Weights of a small GPT-style language model, trained from scratch on English Wikipedia.
Size: 13 layers, 14.9M parameters.
Architecture: RMSNorm before each block, some layers without attention, local attention windows, an embedding shortcut, capped logits.
Training: 351M tokens, 10706 steps.
Each number is 200 + 40 x the weight over its row's rms, rounded and kept within 0 to 999. Layers, rows and columns count from 0. The size before them is the row's rms in percent of the matrix's.

# q: layer 8 attention query, 512x256, rms 0.0888, rows 161-174, columns 0-255
# k: layer 8 attention key, 512x256, rms 0.0891, rows 161-173, columns 0-255
q161,101,269,239,109,229,257,220,223,157,211,231,268,208,190,205,201,185,215,206,238,198,157,204,171,158,176,251,209,205,236,230,178,213,191,171,180,145,202,179,154,168,258,261,207,178,163,165,193,272,209,199,163,148,226,194,246,232,211,182,139,230,253,235,188,232,292,126,200,227,228,193,201,243,167,224,224,213,205,268,262,265,225,208,192,162,150,172,188,244,225,237,222,218,227,196,194,148,151,173,262,68,154,252,193,210,178,116,221,207,151,159,221,273,194,144,215,233,271,222,165,171,192,163,192,185,177,206,213,242,252,121,299,237,241,183,113,202,170,148,179,204,209,198,206,231,210,210,165,157,225,232,202,230,238,133,138,214,182,174,196,233,159,230,184,249,144,236,223,140,211,144,215,185,180,181,247,247,162,167,183,214,150,178,275,193,260,214,221,234,168,233,168,154,248,137,201,175,225,222,246,138,239,179,236,138,190,94,131,176,250,138,275,224,146,167,182,136,181,224,183,171,206,180,186,145,267,189,152,198,246,219,238,149,215,221,119,299,245,171,146,226,260,188,248,156,171,219,188,245,191,232,185,134,189,153,201,224
k161,109,221,191,249,201,210,253,186,188,226,207,252,336,184,220,219,233,230,176,198,235,146,234,195,208,177,173,214,247,122,227,222,238,210,217,220,164,254,203,183,181,134,164,214,148,230,219,204,153,106,227,246,279,169,219,226,133,95,162,202,221,214,188,210,225,231,145,246,190,220,184,239,204,168,272,149,184,238,209,173,179,171,212,154,206,170,228,194,199,180,195,204,210,212,167,289,175,201,267,202,240,241,242,237,185,157,146,280,279,209,196,235,179,213,177,186,102,149,194,197,229,186,225,180,260,156,197,176,219,187,240,192,112,240,233,260,238,253,218,172,165,121,145,261,150,183,192,162,203,170,244,170,213,150,154,185,173,255,250,228,162,164,198,225,183,254,160,250,260,143,193,147,194,199,184,108,175,190,159,217,216,189,196,211,218,178,157,316,226,164,115,235,227,196,193,202,202,137,163,259,138,280,219,208,160,220,181,228,124,187,176,184,208,201,190,282,154,155,187,163,164,186,232,192,151,151,213,166,262,182,244,191,256,188,254,172,146,237,220,146,118,223,147,180,235,261,225,234,240,159,167,214,182,214,129,144,193
q162,096,193,187,202,282,192,212,267,264,241,160,196,197,169,120,233,172,226,239,206,228,190,113,154,214,222,270,169,199,190,163,174,159,232,198,218,198,188,261,244,234,261,230,240,211,178,208,212,194,152,153,207,157,202,226,233,220,272,186,257,257,194,196,252,206,218,230,153,212,181,145,155,224,267,100,251,252,157,187,217,194,201,166,156,192,225,208,196,193,230,202,178,194,181,226,252,180,224,300,210,213,248,96,327,258,290,223,213,180,241,214,202,259,261,220,204,182,181,245,211,149,177,234,192,169,219,155,214,114,264,167,192,207,243,224,288,152,194,231,154,179,244,246,202,199,233,230,267,193,218,185,115,198,198,181,187,160,146,163,139,202,220,163,163,239,252,233,220,242,194,218,199,241,247,210,155,171,202,207,174,176,143,197,199,168,278,149,120,248,212,225,211,252,174,253,248,194,198,276,138,245,265,177,201,232,222,244,149,227,178,181,181,140,223,286,153,206,195,205,201,172,218,263,200,223,218,184,156,210,145,177,136,234,219,193,189,165,180,187,181,179,129,177,231,210,251,186,191,149,228,192,267,125,128,241,204,296
k162,098,213,190,224,212,251,226,206,188,123,185,271,195,233,233,159,193,264,241,197,115,262,235,162,219,167,188,205,237,182,162,220,229,203,278,146,235,173,211,212,217,212,226,232,204,223,202,226,199,262,146,216,172,205,132,292,193,102,172,222,222,208,154,229,190,195,175,128,217,196,199,216,286,145,120,122,236,175,200,163,263,231,199,211,137,161,218,185,136,277,190,233,189,191,201,160,222,248,208,236,144,228,195,150,217,217,143,219,194,205,203,235,118,198,211,203,219,242,192,123,220,255,161,209,170,176,200,178,178,176,168,213,135,141,176,189,192,190,208,200,195,182,90,181,247,271,239,236,135,233,216,212,160,163,200,177,229,285,271,210,150,264,164,224,155,264,190,196,113,288,196,218,211,232,221,235,196,183,148,138,226,265,219,198,152,192,189,171,189,173,126,266,196,165,214,222,177,152,264,195,135,148,162,143,262,196,175,222,252,226,203,145,232,212,203,182,221,132,194,273,188,203,140,260,268,146,192,255,162,182,229,166,150,115,223,128,183,184,144,204,244,218,206,211,229,185,156,227,166,168,209,192,226,261,127,189,239
q163,095,140,233,189,100,169,218,336,225,193,189,206,170,190,240,227,183,142,263,223,165,189,203,243,197,198,143,112,229,188,141,196,199,205,198,150,182,178,242,201,156,172,164,189,173,221,157,160,201,208,213,260,150,184,236,187,207,191,86,235,189,224,123,143,235,262,199,140,209,212,273,215,252,257,199,276,167,244,139,268,220,162,238,155,236,182,150,222,133,112,245,187,200,212,211,211,190,163,215,169,195,231,208,172,164,161,189,214,194,171,130,174,189,150,234,221,243,175,185,221,251,185,157,217,249,77,183,226,202,193,227,236,280,136,214,152,209,135,153,176,227,203,162,231,228,172,174,169,204,148,212,237,166,172,167,182,251,193,221,176,199,241,231,236,245,233,137,149,223,211,221,135,215,223,225,195,156,155,195,235,220,201,235,245,156,200,260,219,156,174,238,207,201,191,184,187,175,165,162,219,214,173,132,240,126,229,234,166,222,131,180,214,224,77,192,163,160,215,284,165,130,272,100,234,218,205,228,170,278,253,243,201,204,176,160,209,226,230,220,268,200,208,243,173,221,142,222,264,199,206,225,168,174,223,206,235,193
k163,090,168,260,147,221,190,272,173,171,258,221,125,300,173,185,233,288,189,189,198,238,190,82,198,251,221,229,246,193,137,236,202,224,176,215,197,169,158,226,265,199,204,206,218,157,204,284,163,230,177,182,170,225,205,144,167,139,283,161,183,132,236,221,190,206,114,118,229,258,175,134,205,205,212,211,155,248,199,171,183,209,198,242,259,248,231,206,150,274,182,234,197,188,203,99,180,228,178,272,234,213,214,213,213,307,120,238,195,258,176,206,182,189,144,128,164,176,212,193,218,235,213,262,173,117,268,205,251,203,196,213,256,242,221,136,237,235,235,230,85,155,254,233,187,222,174,227,154,210,196,168,182,203,226,223,233,183,187,222,173,168,125,194,202,257,228,160,196,231,205,183,228,153,257,229,193,189,245,220,199,215,250,196,183,247,152,187,227,289,186,269,222,263,219,212,233,234,234,212,206,185,229,220,218,157,229,192,163,240,188,170,199,186,239,180,211,136,240,166,234,184,204,300,176,190,221,203,168,152,179,210,138,200,237,170,164,250,255,200,177,225,258,205,175,283,169,115,181,263,235,201,194,224,198,226,219,180
q164,098,218,290,273,168,218,216,174,218,230,247,245,217,205,273,217,130,153,235,238,255,267,173,148,207,228,147,228,239,204,162,209,282,169,220,223,183,194,166,211,259,247,188,253,147,147,268,217,185,219,257,252,200,199,184,136,81,197,288,199,121,226,185,251,194,120,183,185,115,180,188,184,204,202,209,187,191,161,213,185,147,184,209,170,178,253,240,205,171,221,162,186,238,208,185,130,197,160,184,182,207,256,206,243,177,273,180,222,163,237,200,206,193,217,252,212,168,164,230,236,242,218,120,224,229,232,192,134,215,219,285,201,133,249,140,163,179,182,161,213,211,199,173,181,182,250,207,191,190,216,198,203,263,144,213,236,298,182,271,241,242,200,174,194,170,212,221,169,139,193,129,202,170,177,235,143,222,257,170,127,258,199,198,280,225,237,184,221,126,200,134,181,203,95,118,185,191,125,211,155,177,174,251,247,207,271,224,207,201,202,178,245,215,193,145,256,194,184,154,150,265,224,290,166,204,146,235,233,181,226,237,222,225,199,211,156,230,199,253,156,164,196,202,270,212,240,221,202,206,182,240,182,258,141,245,175,190
k164,095,199,132,191,216,198,233,256,230,326,159,247,199,162,190,191,183,220,215,122,201,211,190,266,210,242,158,208,201,286,203,140,172,269,240,187,191,188,174,225,226,191,206,163,210,269,203,218,179,172,208,150,221,181,205,205,217,200,233,106,257,194,301,188,230,198,180,217,215,314,211,212,224,184,246,177,216,208,174,256,195,184,276,218,129,173,130,257,213,193,235,162,245,215,249,199,170,200,230,235,187,217,137,219,142,198,211,125,212,220,149,135,167,184,192,181,188,265,221,120,189,132,153,186,187,155,198,186,151,171,232,149,184,184,165,259,218,174,259,196,226,255,247,209,115,220,211,209,150,190,246,175,224,176,221,234,179,198,211,146,256,177,124,238,213,155,238,188,186,191,235,207,187,235,118,239,162,255,266,224,126,183,228,158,119,185,162,190,168,229,216,140,174,228,217,176,202,280,190,281,260,146,233,208,195,185,239,148,168,180,218,181,201,106,146,201,287,161,259,174,213,162,135,232,159,158,154,155,250,195,170,232,234,149,185,217,194,179,196,213,201,158,244,294,220,198,233,193,211,187,105,211,229,192,180,251,136
q165,086,240,190,236,133,270,158,176,204,218,251,191,222,226,197,205,179,181,188,138,245,210,177,177,159,205,175,192,194,182,228,189,195,185,229,129,256,216,128,134,154,191,169,195,206,204,241,256,255,229,120,288,248,273,267,157,162,197,209,186,212,226,219,166,222,208,229,120,240,176,253,201,191,264,181,206,227,164,226,199,202,138,253,174,182,207,233,198,214,165,266,171,218,270,235,237,265,155,108,132,233,189,224,143,165,184,175,189,184,281,200,232,262,224,161,216,225,136,163,197,286,198,205,173,162,175,189,163,217,180,214,191,206,194,181,179,244,161,170,159,206,216,139,294,245,251,200,224,176,170,166,202,201,239,203,254,196,241,286,171,166,179,233,197,136,227,259,235,182,197,209,159,209,214,153,242,220,193,203,249,218,189,205,277,167,227,225,207,225,230,208,192,245,168,199,201,197,158,197,211,216,169,275,165,185,196,157,179,169,202,327,188,191,228,153,229,252,294,267,202,214,174,258,144,274,145,233,263,200,154,222,174,149,283,138,211,291,246,254,196,235,220,271,149,200,197,281,193,183,247,182,154,231,254,180,135,121
k165,088,104,162,173,180,159,190,183,158,295,209,190,314,159,178,258,252,170,242,187,228,187,160,194,191,266,164,247,238,222,262,235,212,219,208,260,184,146,238,232,260,177,205,185,223,239,192,109,209,89,136,273,256,182,148,165,211,183,220,154,225,224,222,166,182,182,250,202,191,265,234,186,213,163,159,187,205,169,157,123,109,192,132,239,155,217,229,147,172,147,202,162,214,220,182,155,230,225,278,163,159,187,255,171,234,100,297,168,213,189,198,210,193,217,165,170,189,181,164,210,241,237,162,158,212,210,176,250,240,169,163,211,171,231,204,197,216,183,196,206,167,243,245,173,130,158,235,192,246,259,211,171,197,265,147,178,106,183,257,200,197,39,182,244,173,206,234,130,160,217,266,148,152,182,208,201,163,208,173,227,237,217,176,177,193,219,216,181,144,197,203,189,154,213,260,166,204,185,177,294,211,199,217,196,129,215,172,154,234,191,171,210,156,185,198,150,223,263,213,245,194,214,179,171,242,249,198,260,175,227,171,191,216,182,162,200,199,218,224,213,199,196,222,212,159,207,150,202,252,163,116,182,170,223,216,274,139
q166,107,128,187,205,211,224,137,161,200,212,233,186,173,233,201,226,146,223,171,249,156,167,200,251,163,245,181,262,138,233,221,223,185,214,223,187,243,237,166,193,234,198,228,218,174,158,245,190,207,233,183,231,156,279,226,209,241,195,146,233,129,253,198,245,240,220,201,272,264,173,184,154,159,237,183,191,250,106,217,134,232,189,157,215,141,187,184,208,226,191,290,219,197,218,182,192,146,237,182,212,240,162,231,194,274,183,193,150,202,176,208,195,246,284,190,134,223,240,217,178,240,206,268,172,240,197,148,220,121,142,225,167,149,134,253,179,174,195,273,166,158,210,139,213,221,232,178,223,155,171,178,186,207,229,241,252,148,215,162,175,280,216,202,231,292,175,250,219,233,107,192,284,160,182,209,265,222,223,209,152,162,181,194,121,177,184,144,167,265,175,194,244,260,206,208,207,256,164,206,138,220,156,164,172,232,181,194,146,194,228,188,215,156,209,208,254,211,264,182,225,239,224,58,270,243,155,97,211,253,140,146,201,170,158,132,275,218,195,192,228,240,212,150,167,225,182,202,260,139,177,196,207,185,200,159,242,200
k166,104,215,256,168,286,189,193,179,235,155,248,140,197,209,176,226,172,101,238,203,234,164,247,243,215,222,180,207,183,216,168,162,301,198,146,218,185,180,222,198,219,251,202,155,232,240,197,170,278,298,163,203,168,174,188,205,225,181,198,214,165,184,231,110,190,232,287,239,264,148,189,192,199,206,189,209,272,145,209,158,169,270,217,228,222,194,211,190,229,269,281,223,248,173,156,206,256,236,208,207,159,208,244,128,162,149,239,192,216,152,203,224,181,170,128,209,211,204,220,147,155,246,261,228,263,197,216,240,274,189,252,200,171,234,193,184,133,201,207,160,179,243,230,190,181,200,267,264,172,235,174,205,205,192,233,184,218,195,224,192,153,177,218,255,189,252,156,221,175,184,229,205,278,152,254,150,154,250,200,232,223,163,233,214,271,252,148,97,176,252,208,321,204,240,209,233,180,195,215,161,189,151,237,193,219,218,130,238,240,153,185,212,189,189,202,188,243,198,130,203,186,131,183,184,226,238,218,223,225,132,133,268,211,225,204,99,200,135,222,141,268,240,169,177,140,243,281,219,159,224,217,226,165,177,271,210,254
q167,100,194,196,217,193,181,204,258,113,167,194,211,146,193,193,81,209,132,172,214,257,243,245,196,171,232,225,155,233,275,232,140,305,225,138,202,167,242,185,188,223,226,170,207,214,210,228,233,266,245,197,231,268,206,231,283,137,180,184,201,197,196,137,157,185,212,153,146,202,143,199,118,137,200,239,209,211,208,196,177,243,284,197,192,170,210,218,131,187,192,214,127,257,150,172,280,220,176,224,205,203,214,160,231,139,169,204,148,234,147,115,171,188,273,242,195,181,171,182,148,211,201,237,251,202,162,151,149,199,206,232,222,272,175,190,281,260,203,233,240,194,235,241,135,110,196,246,209,222,215,150,149,184,168,200,150,274,244,190,178,245,255,191,218,163,252,158,174,181,165,270,160,240,187,231,181,191,157,210,209,179,140,199,256,143,212,187,173,211,265,221,212,273,181,185,126,146,230,169,268,154,156,192,213,242,202,216,177,185,265,148,147,189,199,189,166,199,191,145,206,168,222,236,211,192,174,201,170,229,197,237,238,254,269,221,217,233,241,192,157,202,183,135,172,199,182,208,138,123,177,204,334,238,197,211,200,208
k167,107,252,205,153,193,210,138,115,261,186,190,214,258,196,185,212,185,219,182,200,234,205,178,223,223,182,202,211,221,199,277,197,205,158,158,250,247,176,185,162,209,206,277,181,281,255,238,124,193,184,220,224,169,155,262,175,168,204,197,285,227,226,225,232,190,258,189,122,215,207,234,213,232,280,147,199,215,159,272,192,206,207,171,193,288,203,165,184,279,187,247,260,244,193,157,197,94,179,205,206,234,149,191,210,253,183,194,226,147,213,209,179,165,152,207,171,194,193,287,118,160,213,156,176,144,197,193,184,236,177,232,243,201,233,192,174,258,216,130,190,255,245,209,177,211,243,162,135,219,157,299,202,169,175,159,225,206,241,234,273,182,168,167,175,173,172,122,135,205,240,247,226,149,251,176,162,255,172,244,202,196,166,257,193,218,136,202,212,191,207,197,206,167,160,214,209,183,240,214,164,128,184,269,200,206,218,223,161,234,269,171,225,169,168,146,255,159,227,168,180,299,221,207,163,164,233,179,187,108,226,129,220,190,172,144,103,157,178,116,251,95,173,242,182,239,174,176,193,191,234,206,222,213,143,193,293,199
q168,098,209,155,198,183,241,179,143,129,204,196,172,185,194,151,167,179,206,205,167,209,269,233,218,201,207,241,213,126,205,176,200,223,215,177,256,279,231,164,275,244,177,303,196,217,157,180,205,214,169,268,200,234,233,276,210,254,224,243,197,228,248,247,206,135,192,178,201,223,201,186,91,221,208,215,193,132,159,163,192,196,222,176,304,231,228,205,196,167,212,229,157,223,160,151,152,136,194,189,216,216,215,220,251,278,188,141,264,159,195,168,140,149,239,140,174,194,183,185,159,133,179,202,219,164,264,119,152,254,180,208,189,140,247,207,257,181,226,139,203,199,209,211,189,158,238,230,125,165,274,233,142,122,226,131,228,212,261,145,201,204,221,206,112,153,245,192,259,244,143,269,238,212,196,224,115,237,213,198,155,130,186,257,281,150,228,188,205,235,234,236,178,149,245,247,249,157,188,202,261,187,219,189,157,206,164,186,249,294,197,113,175,224,182,175,188,215,196,197,140,261,162,271,226,172,197,111,201,221,213,192,211,203,191,249,212,238,155,146,192,206,237,185,140,220,235,215,178,215,207,193,174,228,143,158,197,237
k168,096,248,307,170,218,232,226,185,164,183,215,162,133,216,234,223,187,149,221,210,143,201,298,162,234,225,269,214,174,175,208,214,172,189,243,200,178,160,204,207,248,219,182,216,277,225,146,212,182,233,215,171,225,151,267,188,177,176,155,220,281,202,271,189,223,305,212,170,192,234,181,192,235,204,165,212,180,212,167,246,265,229,208,128,200,175,156,148,204,220,108,230,203,165,150,207,191,233,173,171,171,219,233,214,193,128,210,158,227,283,188,275,156,190,173,190,198,197,131,188,232,154,169,209,176,217,231,142,214,229,265,140,120,183,191,136,205,235,192,270,198,132,167,198,203,207,152,173,146,172,292,186,217,243,177,226,170,279,119,196,211,206,186,201,204,149,190,128,153,183,209,126,172,222,254,208,176,202,208,238,182,262,183,312,200,200,173,206,205,217,166,163,135,69,152,212,129,192,216,215,253,271,284,195,202,225,173,203,259,176,176,184,195,229,167,254,215,142,254,289,165,233,153,199,219,181,194,248,268,228,164,228,205,220,169,229,157,207,232,175,212,166,167,190,197,157,236,252,183,146,191,215,231,175,113,177,159
q169,095,240,214,148,272,132,212,256,230,147,164,168,266,214,184,210,189,252,110,211,175,172,178,237,145,289,170,178,153,233,201,165,214,304,175,209,188,185,116,252,204,165,239,197,186,216,118,257,221,208,195,142,168,127,150,279,270,199,194,184,169,213,168,237,207,178,194,203,219,240,169,219,201,190,229,153,230,219,142,240,201,174,183,271,192,219,217,168,164,159,177,276,183,187,183,252,217,170,222,227,166,189,236,216,233,198,216,137,259,82,195,187,236,221,161,153,178,157,283,197,157,163,158,165,134,220,184,120,171,219,295,272,271,228,159,195,230,240,142,204,247,174,162,218,138,220,204,199,148,182,223,199,169,177,151,205,241,219,115,202,211,232,190,191,226,213,157,160,119,198,242,209,263,213,256,164,252,197,217,205,283,166,185,194,168,251,187,228,264,137,179,235,150,196,217,129,175,214,199,159,246,239,154,210,177,191,126,226,201,196,207,194,223,223,179,201,134,145,182,208,180,210,159,164,117,263,144,189,226,251,167,242,219,180,150,143,244,234,117,173,220,209,170,204,276,176,212,212,183,181,187,204,211,257,165,187,142
k169,095,278,244,209,133,147,154,223,188,120,147,229,175,221,251,204,228,241,152,207,224,257,275,167,263,205,212,134,196,193,251,242,227,164,229,259,171,197,181,137,241,202,250,213,187,195,270,198,219,243,288,151,163,180,220,277,160,103,182,214,211,200,184,166,192,205,156,161,176,190,134,206,262,192,211,173,173,216,149,188,211,177,190,200,252,189,183,184,216,197,159,164,177,148,151,194,156,137,170,181,214,270,175,191,249,194,187,180,253,204,242,206,238,136,322,230,220,191,154,121,265,238,173,193,252,150,201,189,193,214,212,189,215,206,235,230,184,220,173,214,155,234,263,221,197,241,202,209,189,135,244,242,215,187,207,259,253,221,176,211,130,269,162,263,121,162,217,277,256,269,195,221,179,190,164,212,208,159,123,206,191,153,182,293,231,240,196,260,301,218,219,199,234,202,186,192,209,221,149,221,166,235,165,226,208,236,172,159,202,138,212,232,257,190,123,248,187,241,237,187,145,153,232,194,125,206,196,171,225,163,220,174,178,222,205,215,252,129,255,147,190,226,119,144,231,126,242,151,118,193,226,163,215,197,241,198,245
q170,096,176,212,241,172,211,187,262,237,160,237,238,172,259,192,191,184,191,282,255,181,234,211,198,229,264,176,186,236,193,178,169,175,160,120,157,197,202,119,179,198,245,218,228,212,188,157,177,175,257,210,260,169,227,189,188,201,172,117,194,244,259,199,168,212,193,170,230,147,202,223,172,202,128,246,187,158,202,166,211,231,114,163,193,167,169,250,206,188,160,163,241,185,223,180,206,246,193,253,220,227,185,223,187,209,199,253,196,237,216,187,121,227,190,165,217,206,98,277,168,142,202,220,230,250,148,182,214,170,144,309,217,133,173,160,157,104,219,229,193,160,222,194,240,240,211,251,130,238,109,262,165,146,249,169,302,273,235,188,246,189,205,220,201,223,293,224,201,217,162,238,295,216,237,201,164,270,256,202,181,227,230,192,255,186,255,170,226,185,171,287,202,144,144,201,237,194,123,174,158,206,237,216,190,187,177,138,179,171,325,253,181,182,152,115,221,147,234,247,220,276,192,183,188,194,236,181,162,225,141,206,193,203,230,211,167,222,158,124,169,250,200,243,150,207,236,194,207,237,232,217,171,184,202,231,245,200
k170,100,224,307,175,201,194,225,262,173,240,261,156,251,191,225,266,222,234,194,191,216,228,203,198,293,222,118,160,215,170,206,235,211,223,269,207,209,197,204,130,176,197,185,182,279,219,200,130,210,193,143,161,250,161,239,229,213,210,265,211,222,231,221,189,286,155,221,246,192,197,130,189,220,197,190,178,273,138,183,137,249,264,195,289,191,208,186,228,239,194,207,189,206,216,167,188,221,187,246,217,90,218,168,256,177,183,206,226,184,170,273,195,187,215,161,135,162,185,182,154,222,187,176,104,238,134,203,195,203,233,239,161,186,174,175,177,319,180,274,164,139,284,201,204,201,171,153,231,154,200,173,207,217,210,253,181,179,195,263,179,194,205,239,215,127,177,243,273,161,191,179,116,178,168,194,173,218,180,199,218,192,175,218,202,180,174,135,214,212,192,225,150,231,216,262,255,187,213,236,190,245,243,141,217,267,278,258,194,242,131,194,125,110,243,167,205,201,301,189,206,132,212,161,211,195,282,217,250,274,215,167,155,244,158,182,187,220,192,211,179,216,159,204,142,254,174,140,209,152,163,171,163,194,217,138,215,194
q171,094,223,197,186,240,149,189,247,204,256,155,164,258,185,236,264,238,199,218,154,215,183,150,315,184,219,214,133,180,214,208,196,224,341,254,199,188,186,224,247,236,155,236,259,195,209,145,152,149,177,129,170,153,191,190,226,190,177,254,261,125,141,156,228,257,166,205,192,207,243,106,241,238,206,234,196,240,132,203,178,205,210,226,269,233,249,156,189,184,234,193,149,266,207,235,270,173,176,215,146,204,224,219,204,171,281,185,290,196,286,232,144,138,268,244,216,208,209,175,154,258,165,199,204,227,212,147,187,140,178,207,218,226,229,152,138,205,160,163,169,280,134,285,196,179,272,158,267,204,205,186,89,193,165,186,223,156,240,186,194,164,163,146,195,244,224,172,198,258,191,153,133,222,219,230,216,215,173,237,200,209,230,258,205,264,226,229,229,201,241,159,249,198,216,264,203,217,182,209,258,240,273,169,167,223,167,232,283,226,165,182,231,227,267,249,161,171,175,232,191,194,281,240,178,208,263,218,170,210,264,193,153,222,146,198,188,203,174,198,214,232,222,208,203,131,164,187,201,233,221,225,204,213,229,199,227,203
k171,104,189,254,236,199,231,180,193,156,190,221,230,164,234,155,222,239,184,136,183,143,169,223,219,160,198,157,206,270,252,187,318,217,160,205,144,193,206,194,210,257,211,123,234,155,197,242,206,209,193,206,162,219,170,122,173,199,196,126,189,202,187,160,163,180,193,130,240,192,198,198,174,260,208,176,218,225,180,239,234,244,175,198,213,116,149,209,158,120,250,148,185,167,172,221,233,140,227,228,185,237,240,217,204,186,97,185,245,197,196,160,285,188,210,213,238,235,233,167,230,223,192,215,242,245,185,144,229,240,138,217,190,245,188,214,275,168,199,254,231,173,162,127,256,148,266,217,112,134,216,160,249,182,187,168,249,268,182,199,245,164,134,188,123,149,191,197,253,271,277,198,226,173,142,166,252,186,271,183,280,226,229,123,182,189,155,310,187,294,177,234,176,204,227,214,238,244,208,217,186,202,194,157,169,138,192,177,139,132,168,148,142,194,200,198,159,199,208,222,249,239,188,195,237,246,186,122,159,164,186,204,165,156,172,181,247,174,179,188,156,230,259,214,182,177,177,273,208,198,137,205,226,196,170,275,265,230
q172,097,145,237,200,239,135,167,201,241,154,151,227,216,204,229,215,257,231,245,287,238,177,186,240,157,223,209,159,227,290,168,268,239,129,284,146,206,188,198,180,228,202,240,217,230,260,198,189,224,194,159,139,209,190,194,198,138,201,253,203,148,265,201,232,180,205,185,241,194,193,200,149,200,219,235,122,181,216,249,178,173,198,211,229,168,215,199,218,172,257,204,241,249,330,230,255,129,199,206,251,195,203,158,181,168,221,205,189,186,226,231,222,210,197,181,178,178,173,150,206,161,208,226,184,255,111,179,168,194,189,247,173,137,231,206,221,219,240,211,168,217,212,238,245,169,192,179,251,202,224,132,269,135,169,219,224,241,152,198,151,299,147,231,199,239,264,225,184,161,235,201,311,144,169,192,283,183,174,214,202,297,238,247,165,176,207,194,187,186,227,146,176,205,235,176,252,192,150,249,138,181,168,228,292,195,216,136,123,171,265,258,187,178,190,242,234,226,265,126,246,217,201,156,234,242,186,185,290,161,235,156,152,200,196,169,137,138,111,212,213,197,177,233,204,157,159,220,229,155,170,183,275,180,179,228,260,190
k172,100,179,232,207,262,209,288,183,150,250,249,216,190,217,205,221,133,189,225,183,238,192,238,267,171,203,106,227,233,154,223,227,251,237,170,177,229,189,158,239,249,225,151,215,199,228,219,159,266,190,222,168,213,188,194,231,182,273,176,241,296,258,190,249,141,166,164,270,190,206,89,142,222,235,270,208,154,219,196,157,160,291,199,267,162,205,212,161,230,237,259,220,194,153,204,154,212,231,138,232,171,201,160,232,205,199,201,217,233,175,201,218,233,121,154,231,189,178,219,136,211,237,184,287,258,165,221,199,165,188,221,162,179,186,268,236,189,198,224,152,167,308,144,162,176,213,212,166,142,253,246,187,194,156,191,187,212,193,303,252,221,159,220,198,265,264,268,218,237,157,174,169,218,161,148,118,265,158,264,180,189,170,226,155,174,145,217,204,141,201,195,203,181,224,217,159,185,219,201,210,262,159,211,150,261,232,259,229,181,131,176,145,76,266,157,145,209,130,179,166,204,226,112,211,205,199,157,189,231,219,195,255,176,208,207,172,222,180,178,199,213,182,222,188,158,216,218,243,218,222,246,166,178,165,222,170,261
q173,098,138,66,245,206,225,154,208,171,255,134,191,159,204,190,243,131,133,177,154,231,243,187,158,229,230,230,205,254,151,214,206,161,250,183,203,174,183,231,237,202,205,135,180,172,123,165,197,171,230,175,259,180,146,265,257,207,156,235,180,173,112,210,188,198,234,213,122,220,178,199,217,146,149,97,228,188,213,276,169,137,204,276,160,208,260,162,226,190,207,227,208,224,269,220,134,257,217,263,221,262,219,193,175,263,205,183,230,197,208,223,168,156,154,227,191,209,223,75,182,274,148,238,237,242,192,194,230,224,214,159,217,161,161,192,229,194,203,219,220,99,199,213,217,237,210,218,243,155,214,119,225,183,183,270,272,184,203,167,182,173,204,216,236,192,200,178,265,207,138,202,177,237,275,198,231,193,125,115,184,163,242,207,198,195,180,264,166,133,174,198,217,190,239,216,202,264,150,195,198,165,205,165,235,214,165,267,202,244,132,191,194,134,152,192,174,180,153,244,230,186,177,234,249,229,186,197,183,198,235,157,229,251,212,221,251,136,252,190,221,194,238,125,186,195,205,120,153,166,237,145,214,178,212,269,258,212
k173,097,170,264,224,199,264,224,134,202,199,243,127,204,216,194,227,222,224,191,211,162,131,201,228,222,200,253,236,171,158,168,158,222,225,208,257,236,185,203,179,166,266,173,126,197,134,123,199,231,178,220,176,185,214,101,154,247,239,117,200,116,115,186,154,150,214,168,126,199,222,220,197,181,199,232,217,222,216,160,189,173,260,170,230,199,244,174,206,276,254,172,211,227,189,239,170,195,205,189,196,151,127,235,233,185,238,223,211,162,226,142,267,162,155,130,190,171,168,162,205,145,199,214,215,99,305,259,287,198,166,151,177,145,286,206,170,151,163,245,175,222,144,229,205,227,169,221,165,230,173,236,98,234,185,133,157,209,210,140,203,176,168,307,211,161,161,241,115,213,240,238,227,242,234,261,173,201,258,218,214,208,235,237,197,180,165,257,106,150,195,237,240,139,162,143,198,167,190,207,191,167,185,156,193,186,223,168,173,251,193,211,196,216,183,259,152,252,243,172,204,259,169,235,190,244,203,255,220,130,179,184,222,227,218,141,213,234,188,189,210,250,213,224,201,134,231,185,200,214,268,144,214,195,172,141,230,222
q174,096,217,197,139,188,204,232,194,135,200,174,117,179,180,211,249,206,215,154,211,143,148,185,219,153,187,207,183,129,157,208,206,156,282,117,192,146,221,148,208,233,154,190,274,269,198,169,161,156,203,173,189,203,160,175,205,289,231,230,218,229,129,205,134,223,219,176,286,191,236,166,210,235,204,180,172,228,244,201,218,240,180,163,227,237,201,225,197,192,167,195,214,171,178,190,148,221,174,178,140,245,231,234,286,203,152,247,158,231,171,108,166,155,177,229,174,229,184,247,239,234,216,228,166,242,277,196,242,196,166,198,238,211,201,162,192,162,216,202,252,160,109,291,110,294,209,197,109,211,205,201,191,268,231,191,220,153,244,233,234,242,220,188,177,215,149,196,102,212,138,134,223,240,195,272,160,209,277,147,168,193,238,193,149,291,248,212,199,165,120,199,204,129,251,178,229,128,250,203,239,222,188,188,251,264,233,169,255,237,143,209,181,163,251,259,198,175,130,203,172,135,269,160,203,196,221,204,222,248,162,234,212,243,198,260,201,175,149,164,195,247,178,193,229,212,177,111,188,238,174,202,203,169,215,214,193,167